{"positions": "learned", "qk_norm": true, "attn_scale": 0.125, "tie_word_embeddings": false, "parallel_block": false, "init_std_qkv": 0.0269, "warmup_steps": 31, "decay_fraction": 0.894, "final_lr_fraction": 0.0}
Each number is 128 + 32 x the weight over its row's rms, rounded and kept within 0 to 255. Layers, rows and columns count from 0. Numbers have three digits each. The size before them is the row's rms in percent of the matrix's.

# layer 9 attention query, 128x128, rms 0.171, rows 51-127, columns 0-127
127:144149099087080139122123143105193136123122117170089187182082057163072086184180105120094150130161130142109125127085093144119144153184170124153080070145114097189083124113143088115128189081062146135085142125108136059078112119173163138136112100117160164127114103121197156115171134117134085137091149080099114064082106108109136126128111152092110124087122153090124126142113148116165135086162
125:196090078178177078135050121086146136119140165127174185175088137119137084122089112113133144130147074153177175101136177141075128124107092111092139075067165120122182150158164168134139160182112131082110194080105156110143154143088171113106085108135141124146124154130141112087180135127142131130118110138102115159135100138123077134146115102112144059124103067155102087120181094108074137149168
103:118070063144130137137134166123149132177139108180056186186090139152091117130119139187148110105156131121149138148170178139140113196168133090163109117119139107100089115092139119146106185162152077090162121123200112050102134126089143136108148144135147154147130113069113099103147144101160144135155102075208154117107090132138100070126140159129101148185111089120190115064094137095096094133093
123:088092110135112097145171123139085136146085119137092135108145137157164143136091112122139128120125032127157099142154109166150113190165145140124118161129114147070186099172131135118139146159101184100151103122168146188143083119144126116103097055059100150113124080079064121073126126111105115230129151094139124111123117118158138145109135159138137137071149145219093061190121124128128077142142
099:137115100117107162130100159153173175105150145148132126085172156218116143095103129107192127128182114088120143143163186079044169095159104126142096122078135166097149142086077162157164107166150117110147119130078141133124083114126128174155133140160096097180114097120126089187068104148128137066175176166142118122151111122076140109162160110198100176118143080168154151138125123128066144156126
120:113199114125128179144102153146102115128147098096091118130146111102186175149131157149103139097137149140166159117152096128086149121107138149094142115119089135153071159133098080134085110126093116187150105122101115113164136142123175126078113175114084069098161214190158084084081133183085189140071164129164134123138174091144115125135128142133115230161073092130156084097166132125096158151104
104:119187114098144147133129102118088126179110171116163100128100184129191134114126157136183105178165100092108142081113172078117152052150121151144122145128195094133110091138075157135102131150143121109160096133127170135098139090112137118136179166128150078148128153122164152174140100158032167011140116125109185152109098158125174133126218141132160136126142096150115106107140105107145122133171
098:120095086169160186046101127113081144115170095120097062126168059126176118112102126124113094144179107143127104124138147162120150157129126201133131142188123130117162105157121108170153164135137138129141086074149183087122110105074133101097145125106144085111116162184133105062115110163101153136208153126113194111079096079098130124113144094154131107188113142101147117063174100177103099128153
097:150154148103135197124192149177103155131160134172147160159144137116132144097134148108131103144185153178191096148125145087116066158125182122118090135117129148125165091087095154172154096118146154138110090120152213110138111125068138148197140155135082119106138091060124095103129177077129140154142185069223105157146132098077117118107137137125067107158144097117156119124095157157088095140103
104:111146123179158101217084167058146192196123116139131130106119136125158137088161128122162106155116137109132157136188074133181151149097141127144109101192182118105123156114147125114103165146148165064098104121246156106108136104126124152077187154102155125173106140088125127136170103121086061140115103122110129102162147097086131148119120113093134085064107137128063148103132113126114087122143
106:127143108167169168185061160110192117169150125132096108122144067152107111127103098160090179085138156123135179086128133146114113110131143102122146123112161094170117160131151151143159136102132143060135126078200094076113160148135163117100129160117169084099113155166102091118122125127116154166140123154134207164113170042118172176146098123134168125148139187081062100094155126113089051113127
097:110136114089102173157031147106182134088123146118174114140132129123113107125091102109173129152158116106107149087106098070131164123088150121107177141154123064117103134105136115124092125167119120121111165102110159118121132187102088118126195145135210121103045158142141165118136124158069108056119147188165108047048070144088135106153150114122129150098073097137121136115141126154130134067134
106:088148076156108128124064122122099129089136095092188107128137113146103135158089126163169116137134150129140139080132137191069117124174085108166163114062063126126144132082101181129131092128181142134118130160103179137115113141126103112105094115166168077181170155180124130171139116173096156053180120192133104123077139093057094173164104109185186125121107165144126130089127134158102130166145
083:163136119083148132169117181111159190164163086125096114091129111125101070103120192138149114098161098113131092106171080183147145092149099150139159165103125143084095115181093111081117150180109139148102181111128083080054172113127161129166096179151129139129160061120152156136168061117106114127112120117114124119198178130154157127107076128049149143108142087180096103174084133129134128152123
093:091143112130087092115205132093146137122133111116100104167114161112128129139198103136130147179116133147105075137153100089133216092169160123150112142136115152097172086127163100133107096057135114168178104133111154179082101068173128164159146155150117136100123159071124141140105136136208145121118156142096120043078132154105178104076077160185126169121136146071151107158137170162133132139091
098:091111174148133118124120111145173098132166144133147130100135085171071124135123241065087146171135138099077121132109129137181122152096096095118177109140115170114130099138151139146192125147135123142083113094114132152095146082134142124157096139191125140115159111119139115107151211140124153157082150069107068142124121154096119205149091169076101088111151126166094129149166073199103086078133
073:143097204093173153084146092099090040082105092156142149182062159140108148150106096123193114071136122161141103109166127137080164107114090121156094109094144115117141149165125132104104167077149086147136190200086120175142164132136129160079112105116181142129092130171058153158111111124126166166151108133130087097154144104149095184170146126166152117095103145124130089075128110112162162107131
077:140052137115148083174153118187227045080138138139169097123094118167073125163163155126147141150095088099110164198116130109134138124060078136167153127119089127138187127123147182142171058127129098097118143113116153170126136083140091165086135120141126178134100109129107118141109121081147141163126167123118112138141117145132091122132108180136144190056103148123106137158125133096178188101101
091:132136168125165166133040153157108101146126207126155111066142132134136135093111137119100105140165159104102154110090141141125115164074164108090199089114103084142132130116147174138176128172114140101140105113151144120121152174159087158164183124176115124127112186131141114115123126185118040073150159133109131103068130162145067103168163050132145137141148133172110204098133076101106128095155
109:099086153161089153083159122153081095151176132128160130126164101155128108116084164091093109130141190152092123068148089124144159123129163133090149122153140157144114143134173097218199119137099145145135027068181110144151139142074116112138075095179083150085122145115177099098136196143133144157109140100135090176080150158095133180135142113139127112143126091118175115074146115160109077127149
106:137081140125152109069178187127181134094129140099083100125081116109126103111175047070057108141121149108109143151147093148104175129123172085142074095121140148157136072115158070095136107058112088132158112115111139169099113150172125083148090081187140141128115161115175118125144151098148102156102147112145073102054149132103108175103160193169073146124096113128128105142155123127174157091152
092:099167115122125149108079092108060152149107150177131202143129117092136104181140116204128120110165117159158147074137144126170098139130111171086146098144145156133077201152109167130091157145180139107138122190198135088191110130117121095104083157136138113134168159148108143122101146202113142041129072130106153194144119090142120153148152107108162092147155105125125148066099083154153117163142
077:111186162092193138143068142138205202143137146126101112109114090106118160103137085127095147153153125087123120148083140153106143164122168125173129190113110087115083144147139117114156163160103109082113130086090100095053148132180160071154121152171089116088182103115134121119167113155138080129132137103152161105146156159124135136113129130109109151138186144055054150227113143133146109099172
139:119174102070140131121078139150167165125133117153103116117118143097167125099133087157104110155138132140118105114118153078089136200105170155133156131158125074139150132043115169177149129145147097134120101124119212133131085148121054165108176123132146065106100200172162138114124167139090127088134184143184131053027133145083096111165125106145130150193128129134136136120121097146091141103160
092:137180081144132133127066167147175213138157121102093159104125105078182126115121105160104113133112175080166154147119121158072054144133185136089155116150076132171094111049098152160102095125086161134150067109112177092133074141119104115109162131128129085124165146142188136157133132109106132050113143137169135122098111076074104108120092092121098176149169117116153171128128107107099098156102
085:093106096160089102104097153118155181125107135112106143151151119123107094127164100212048116163081139108143086159126142127165114094173142110172191080122090176150170155155109112175181098152136093156114101160151157090139064082114195169089094191125102124138145123136175140148166151143099125101095097164127094167105116089111113125135051167101098143152152086086140071137115123179147111145112
122:145187099087133147143102114102085150121159105144147115122141152111128153112106094199120116111175130097155087075140112043105182151146117155176132144195130069118127155100124086169113144151092152131158128113151124112149105150136134195148213143084181072055126189118114125104084112156137117125142145149163141085054110151102146062150135063166122135171126152084123168112140151137083157143131
114:155164048204101125144130142116139140154117170124158170112156081138118173199122156108147151104073128112131109160121127117155096089108160116124067097089115182186124149144113110146041124119100177121155154102145112101130146080106153048149108155119079160141156105131129135116131137125171126054076089116087146146170111097162158088116106132090105167055161147106172120117144142175160095152083
107:140094142130189119132126131097162141106096140098037113133104107144096078156155105103148188111120081138172162123159097150077092088120128173063109165119129142097102127191112126050060118110090180126174170128154113079113090130147140098118124133134179139116070174128109139134189136083087129146138111133105128145163145086161122103117082086092132154116124175083077063132093151093161182143132
100:068062116154080135115206091131045153091068150182135183157142184119074128146157136149128114175102058161120109153102106097188143150129053091148125152106144168129165142148121145086144104119126098064135121180133112128159152094101187149099100144113098128144090123131110111102137149137145091173118078128106103164137116120123117154174156205131152130108163114109086087115143161172140124131175
083:091134170125130111155130095114101093083140085066140129159142143147144203118105108147156150143109174102100144175120155173114177106165071094183113123075112103173133177143144104135176136105126088140101116165068101121117127114184153141131131108128127120107154137145085129185100084191186097143142149239165147105124153153144098142099153123158078137087140121055134163123115190091187134118106
099:159122137195130090160143146097140151142140142216146157065190133128058078089118123138134137125135079102132102130131085088206174099091129112147204135134166177118156132195162176120123141181105132108099181085161130116142186134107123105123138152124133130134111125111108124138130123162169128182068068126089121098165139109200118105131131158097173092126135108127085155169090088147098118168164
101:111054162121146125089150132151110087106138126109132115116131121145083074077150165156092084130098144132107143134150114174131113040098121127162150083101143153110205080134150127151194067156106046161110130125104093131132107075112166186174109112168149132187138118125143136154153165131080145166131121160165083165140089123172090111135099115130033140126124063171130106119107121112130179110100
099:161210091125148122184110139097125194135128100171155111134123165099139141122101074107158184138101093083149091084097155065136110170138112096189108153120149037098132164196128134081141132137117130143085164072121113063145144157171082101107169060138162086130155156121100098151119156123161118137185081080157114145098096100114140129103123155132116096138069145100109127183110134123099101112149
092:125097146136145080153119133109149118136136153161137145128131078131109144140119058157140091117139127110141172151087132143182157119061091138151166103145158163153085215189162170093147149152132131085106109165146123079166130115151088104088127142115135142098111154161097137115138081171126065137120095204122148124131136145216060114144163100133156145140156089121060178120061146110212164138152
094:118142170156129116150149136123164099132029162130158106127140167137172100155124070089132132170079171128064106167104200139158150124139101053155153154083163109111127157089121182126126117105158135112153123183080185177131135143139030098103144116151048163179123147153105109160116103117183099105133149147121132105118140166105065151161140156143162103101148168133149155168122107113130119095168
099:142069105155088134106187124187116127128164085125132138128151147159087157086125156119110131131168146116160100154131068116130142139108138094140169104169048204118172088112152054151116119121114096158100140063134133174167137097116170167128116122116128138093172076085143130098122142122142172199103145027155049134124122129118139134102121145138077121153139108194114136166157126166093108152073
099:079080170082129149051127164132134188114228123147084112146121112100072096089147142084161115142193131147109117130153082155183128178125131128119132139103101168157143109162139138109121152085091073099094090116162135094117142124116130117189063097199135123089136115151152073100179134142146109128119125086124079111094111149102131209097165135145157096149170090122083164150122146151116088118122
091:108126074129082136155149145129098156157071121128145156201122111105158171156087139153174150092123133151233132136153130137115137153162123165105107128167049141120066195120073136113048131134125199136139141123159127086168151137116114128034157119066135165032130122133124168088154121097145145123136103132131158151124135118124105066144138096116149143146141157100155089100124107144117146177136
081:146244125186131117081126130142089155109071131134066123120170182084159121154181115147064138111060097179144146120131169152113129075127158151131137125147134154115125137163136127128111162156138121199086141132147119101089109117143144115130129183118148131128169139118130205142180190128070119137181108165149162180179106090145131147083110121113102133142114097116178072176128080107110129141177
093:128084150089149130121157109135111026091089154141127113121121152134149108096119129130143120103114084140126200192138170107099107117065170201144112087177119160113137104101099158158101076163150115106130151115099133157139159118109080193108150137094116177124054124089092172106154165066126151129137177145108139134153081142160094056176130116148159168131091149170168131134100096108100195104109
082:152072119110128135091143109124166180140122042132112140140113155148092079130119103135066084092164039137160112212156068083183160172104135140114181120173063185148174073143119148095083175118149132115071153146124145118153126087118141141113117152080131144088100071132167141097168100112088126155100131115095092109145125111151151126139120164101146064138099111126106165147104120160141174152136
080:121128091191131092120098126139133180137114178101085132138144111066178128101093094181056124166129160133171123092104117148153150152155137137125139158162139132152084144086176109174152116202117125091145042070164135109122088124125140081102087151128093119073129168110191106123133123145099089119098161128157181136062159167117119137121136104136135115206154086090113156074112108129097109193161
102:196161135101151146131100172118171125162158097081126143167081086121204160112092128143149128086186214102185115188175136183076090130167178157090109109125088108153076142087112124130065156104119169160186112117122146130098130172147117139134152103136112162084157122133141132162144106081147138065140179120163112102123137113113096116119114046141106166129151165141158168114156118098140125129075
121:105112095113134136097094119093101118084112140151156168124155164101142078127115124190166136125145059146140125122123140148178090109138099144139123093125129112148212140129118157127127095114144074157101178219127184111186082099108122214122119118119159112215153140135108124138116176168127219091146082130125108144138049100118102084178124080179136107163097144140168113129110103125108163146126
075:138149120132127169134139156163070033108130138142148123184104123153096153172108077146100075107136160117117115114128157106119143048105083162140115059107124122142132194120161099180111105107085104114185103138167125123188147143121074151120121137189067169118120127163111111142102153148145106094193133118138104128084068122142106144147170101206124123071103135157186123106173147134170171116083
090:085128128129107153087180149139147188097062146156071140161123167118153097120151048096115112165072165131159136171134156115092108145065175130139128094098095153156161151079121151170104094105089100135096130142087139162155116112110108110073099092149083157112141116105125119121193208050124090103139101128149093135065103100104097138169133153155094141141169121123127092196127090116079163139098
077:174186125187099164141050139129068174230144141141146202116191107128116134096101106155110113114151158103155108148090153116183110126125166119144164083127176152134111181157133122146123146174128121105097103104193116072146151139091144094141141149124108137155154098163113148143102133166163134082134104108105141162182119118175114086136138073108126095160146109164147196136152087163112045135147
089:169171124059141119166085118088069085125164139089144090177109163120175104121116084156133107124147153139085175067158202100141114104147110146138120119148183064128128164081130113128126115118180134132180090126121111108125121129108063127132148135142100116160151155143118082130080098157155152038173126170128116140091064120153099128118183072155144136138099117148200183091112152089156150088097
094:076159159142090150138096119136091158124137132114096122111157114130109126169129135135193149124131094137136144074151077172140139095151090127055154169132054173150073135200141137123069176132109221177124090178169133141153169165129139141171154169130170106099103152141112120153133081153078094122136098162087137130163150095080186159102127091129186140113169153067099124143120153112106115183116
162:156140127173069114106183106130125143149128143140126150101125077107132195153106178088175188100102149160131099123133105172152154110130145127132046139161098172148084168155117104144081152113174189172111099096122074159126158145130132032164053113107125172128155098090115160107127116110164141110091100082093124181198168121130186145076165162104100129087129117100164134153115124128117095145138
095:136172139139140113158130091090104220170163129112090136097137084164133104124236120077093147124123142140087153100141144086079142118127175119039103125150162133117169115137138124105104146096127129134118094088129101104124109113122125034193131138134102089136162159110155148100108109193086150086121111131095133149157161130157184092038128108069097117133168116076117140174112154131126107102123
080:146139092099183112138094115135244074078173158114138096076093131091128154127131112137144128126123125065116151146118137125143137122061138141172095098115144074154121126081147174125137110134128079093114118123088162104132105103186085094145127118186154119138135189089133114200075166133149102057131135144156116113083097092155114096118086147168107164101107126129091203108097086132184143115087
091:113178165103117145132102137185129075108151114107102137099132091092173155159129164120132122100132183143173181144117115196100094104092140204059109147149070095129083158108139172176145074111055176145144095123156164160149129143151043148120186125146135173073142137120150124138132147113135160119192170119151124156135149097122093094137092059133121129106113154102167165130122145061122160165107
092:119230139156164105139091138117160216131141088182124134102108120081124102118117100154124159145111135137120099106125123123214176132138124114149131141162156096145094144157099146114082154154126094123059083153149134105100150100137112043157119193143119102146165121186164132178141134166128147094138073155114157122110158163100153142126068168135146107133172133047120210144124107155123097116177
073:102103083136080127148162142180092138089100179097122136189132160092181198183163142128154176148101140166141151152113195143087104183093096123135053127122092109134115177095097134162102129123135145090159113085116114115164169153094137098095140069096088128111186125102130089064108108089149108131131147109136144207084108109076121146081194134144129197148150113118136114126118118076118151132106
096:122094142077105121105149116114054073100172101105119076132144181128157188049108125108183118091133102112122113126138163082108196117134154140184079130169123116105146156139145059160140141099125110170098137104113126131126149133090098196165189125129166137101085104104068137102131092114164131157181153144147130108101118195119122073120137100198165169147106156126164130139094186138074159094122
102:140142099153127109125091126100130160139104140152135148159095100157083170177151097144131125147071147113143088098125124074102160158120117099132183094143141159169099147110100101116106192136150154091161105143132142124101102154127154096092131173102132069129096190217192146102068095155111109111053115175085124083059175076116163173144132160096148167113169115132126088085163121198174116115109
089:107082092142099137110177146151146163102173158193105133133106170090119124093147093166142147166112125069130162121118123087148112153105172095183137082122114181152159127105124150137094052152120096077194104110120141164183102134117096116100105079144114122123157153097136132145092142134191100059094114057148129127066104088141087100087180207164132163101157096144120152154100117122130105172077
107:130116094096160156085087137152133124120187102063107083130125114080194127085139169159208163102164149156129109067197129164112107113165145155185076138128097082092093109116110083152105144084133107139157128108173149148089087129161139167130094122141205131110135101141124142141092093124116164108165180081164165109136141134069157173100101065166093117159097131121174073114106152117094118146136
100:185179127146099132135120118145091162141112117183103119081131157110122148098087152137152132108122088123196079158153121095151214138084095172163134149161100124132129162120078127146098174148096150108103133110178166101095156168104109180082190171086169154087064107164152162130129072128127128168143165075146121089103154117144110077155142127153210126131103136175142146134119136137081184164183
091:169175102161114073206067107100090170154123097112162131144121116148165146131111139133155225098089108161146121088145120118117135122172081122104100183172114037110108158133079119097098140115122180146126122084137121072149131128126105144091203150077136110100106151176127119135138085139113201135147130165137147146131122109098165059107115073101118083164101155056140130096128132131115167105137
094:114147157149127173108105149150142136139143118095120154150105078134097082167125163139110119124152103129150132132135110201143099050181086138118137128103122140145103136207127103080139131138113131127104127161123086067141156092112170126135043129168145145165200063135194144181145140147096153164131080093148083178185145051129156203079089110094119103094162115128141101161126131104161121149083
100:125165174081090112162139124160102108157179117130117110128137092131140150111130154125122146134148152127161163120102139087092135139158145144044115186208127097115071176134126142157182100148084184182145045067184114128178094118099140087140204117129136092080155155087145113099138157119107108128138121132135147178079161116081126086065109134109102161121138111084115189126139172089087083136129
081:121133133094172155137187105133157096097128143127116155127128107140135149184144139117111079126140164134122147096120071125103100143063111176029153142144134140114087098118161159148120136140124193131202103141148141172137087139171119134161138146176116133113089205064119099122119166130098028137111135151104144090063116145135162159144118101130134141122159156163045139040156116123141124175082
087:155089145163179055156134136110203157095109118066079122112124136153105138087098093093114141146088123073101134129116103129125098187113083070173188155142117120092125098161174169104169126147162157132104137166070109184103080121164116136099173121089176092170138141110082093153133094096132086166089131130128083081136161108115090167125096146075092112121101138144042146169102122104109115127139
077:130118103114135111164120125139138094078116140092172046170116150149140179162106130174132182151130098107122049082110175087075165153178116098178127136161122052093182091094148106142134119136162113164121194095083152142116133133131132142092176114079152096102109144094091084086139127078097163145128146107149116130059085152086143138109167136160108122159053162097125100125169105111078155102119
084:093080138040156191102200115159083058101101089159133102171077193171088092150170118129141083103135108163143148116136147106085167096125123140128166097125103142084175109139093124126115118101141071138130171207122141164158123148105133180092122127155153146132105113154132142134129151137087160147174117109151084130105129091138133163176132172181166100101103132196137063102120137157149172109097
087:124213219169132126104072094125079123152069112149133102111133127113118146094115080141131139165112136125093120082038184106105098091088125126169120140146185085099092179151153143130150127163098123123120141157180080152134105105137080078133199125131149124155175196186114151148111152136097089150167109122173194141118147147128083160116099079129116125106130169130151112145136156099095075123148
071:100121098157152157137050155105184209154094160118145195077167099109077118154146154147101088151117153077114117143114116176144070126106118130088177135055145108161126093125116167106126131164092128103140155150115153084106111114142161130158108167135119105209136120150158088138164123140100059083063063160118187112140119085129118118145093112075149154127215139138094114112136112150132113151124
069:113059092131112091124207118118102019104158096083156106139105169134144146115141140097166138073087145172115133054129132116120169110160157097111142079127171119082194083108169104109136080086180114153123145097103153152135123129121094121141082066128128104140072157114081151118088129159132150120143137157081132094108133184176132125096153129140101102126076150162171075057110144142141134120102
096:127123039139095163203136140201173073178161165125181153117117152107138160162133161157097083137137099087154113153089143154189116139169125096064184089114103128121144093101116116135142097134133157075145095137157181103124141127131148116145128154133059121079117109131119127144068157160158108066156147121083168141119107180151065091111119127136173175106162129159134164101171116177161099150095
101:123183122213092074067177115186112113077135156068121130103155149077125153091173156179145112197055122120137157129082151138144110136123123108179118090156144123112161132158157121118155093108150080111061113145152151118090131080160141138162165157082166149163188134106154149170094128125163124195129134127134146183137119150127113178053119170152104139141115120174125120159143114106098072140111
094:062121139087151159132150083101094093099072096168143134134137201123125086141144132206110087128094126150083091095159142146158151063104087135130172103091126127091163121158087171182150158133178054164132145242112131165134111086122138161130105164150119130198140127146104109187106125168125115090120091144134115136123097096128076164168095162165137121095111104146138101081091131127137130156114
087:132157094202076100078110211107156166156104162129075175098170069084137124106127042136085116104073167111169124085111112128120117132146228145126148081174135169144039150151135097142111111128133162133134097115162148101135132183147076081107122103106130099114134163130149176102135149139165086122089101145083135129102161103154113117117150092133133150180142135117149121137118070140118102165141
109:098158076133135186119091092148101174143137121157167169134146123116083150199163114156124148151173086134153080120080073095128121171116081096080127133151105114143185151140138094136117177109080148115099160119162146102191114126141222123173140136117140053094171158148126095082080149176104158160111085105108155115086107122071186113120131104118094115188152145063083105122141140153114120139138
093:120141167166127172144163115159083148109058134199104142105159211145087098101169159104103121193115065113137122138090095083111138135092100088134188158138118149084185127172106134111137120175094112135120187082142120171122159145124169183150168142130123130104116119046136109119130134101130075189130133057111134143119136101112127135123152165126158124110128123165083117204136099088054155136127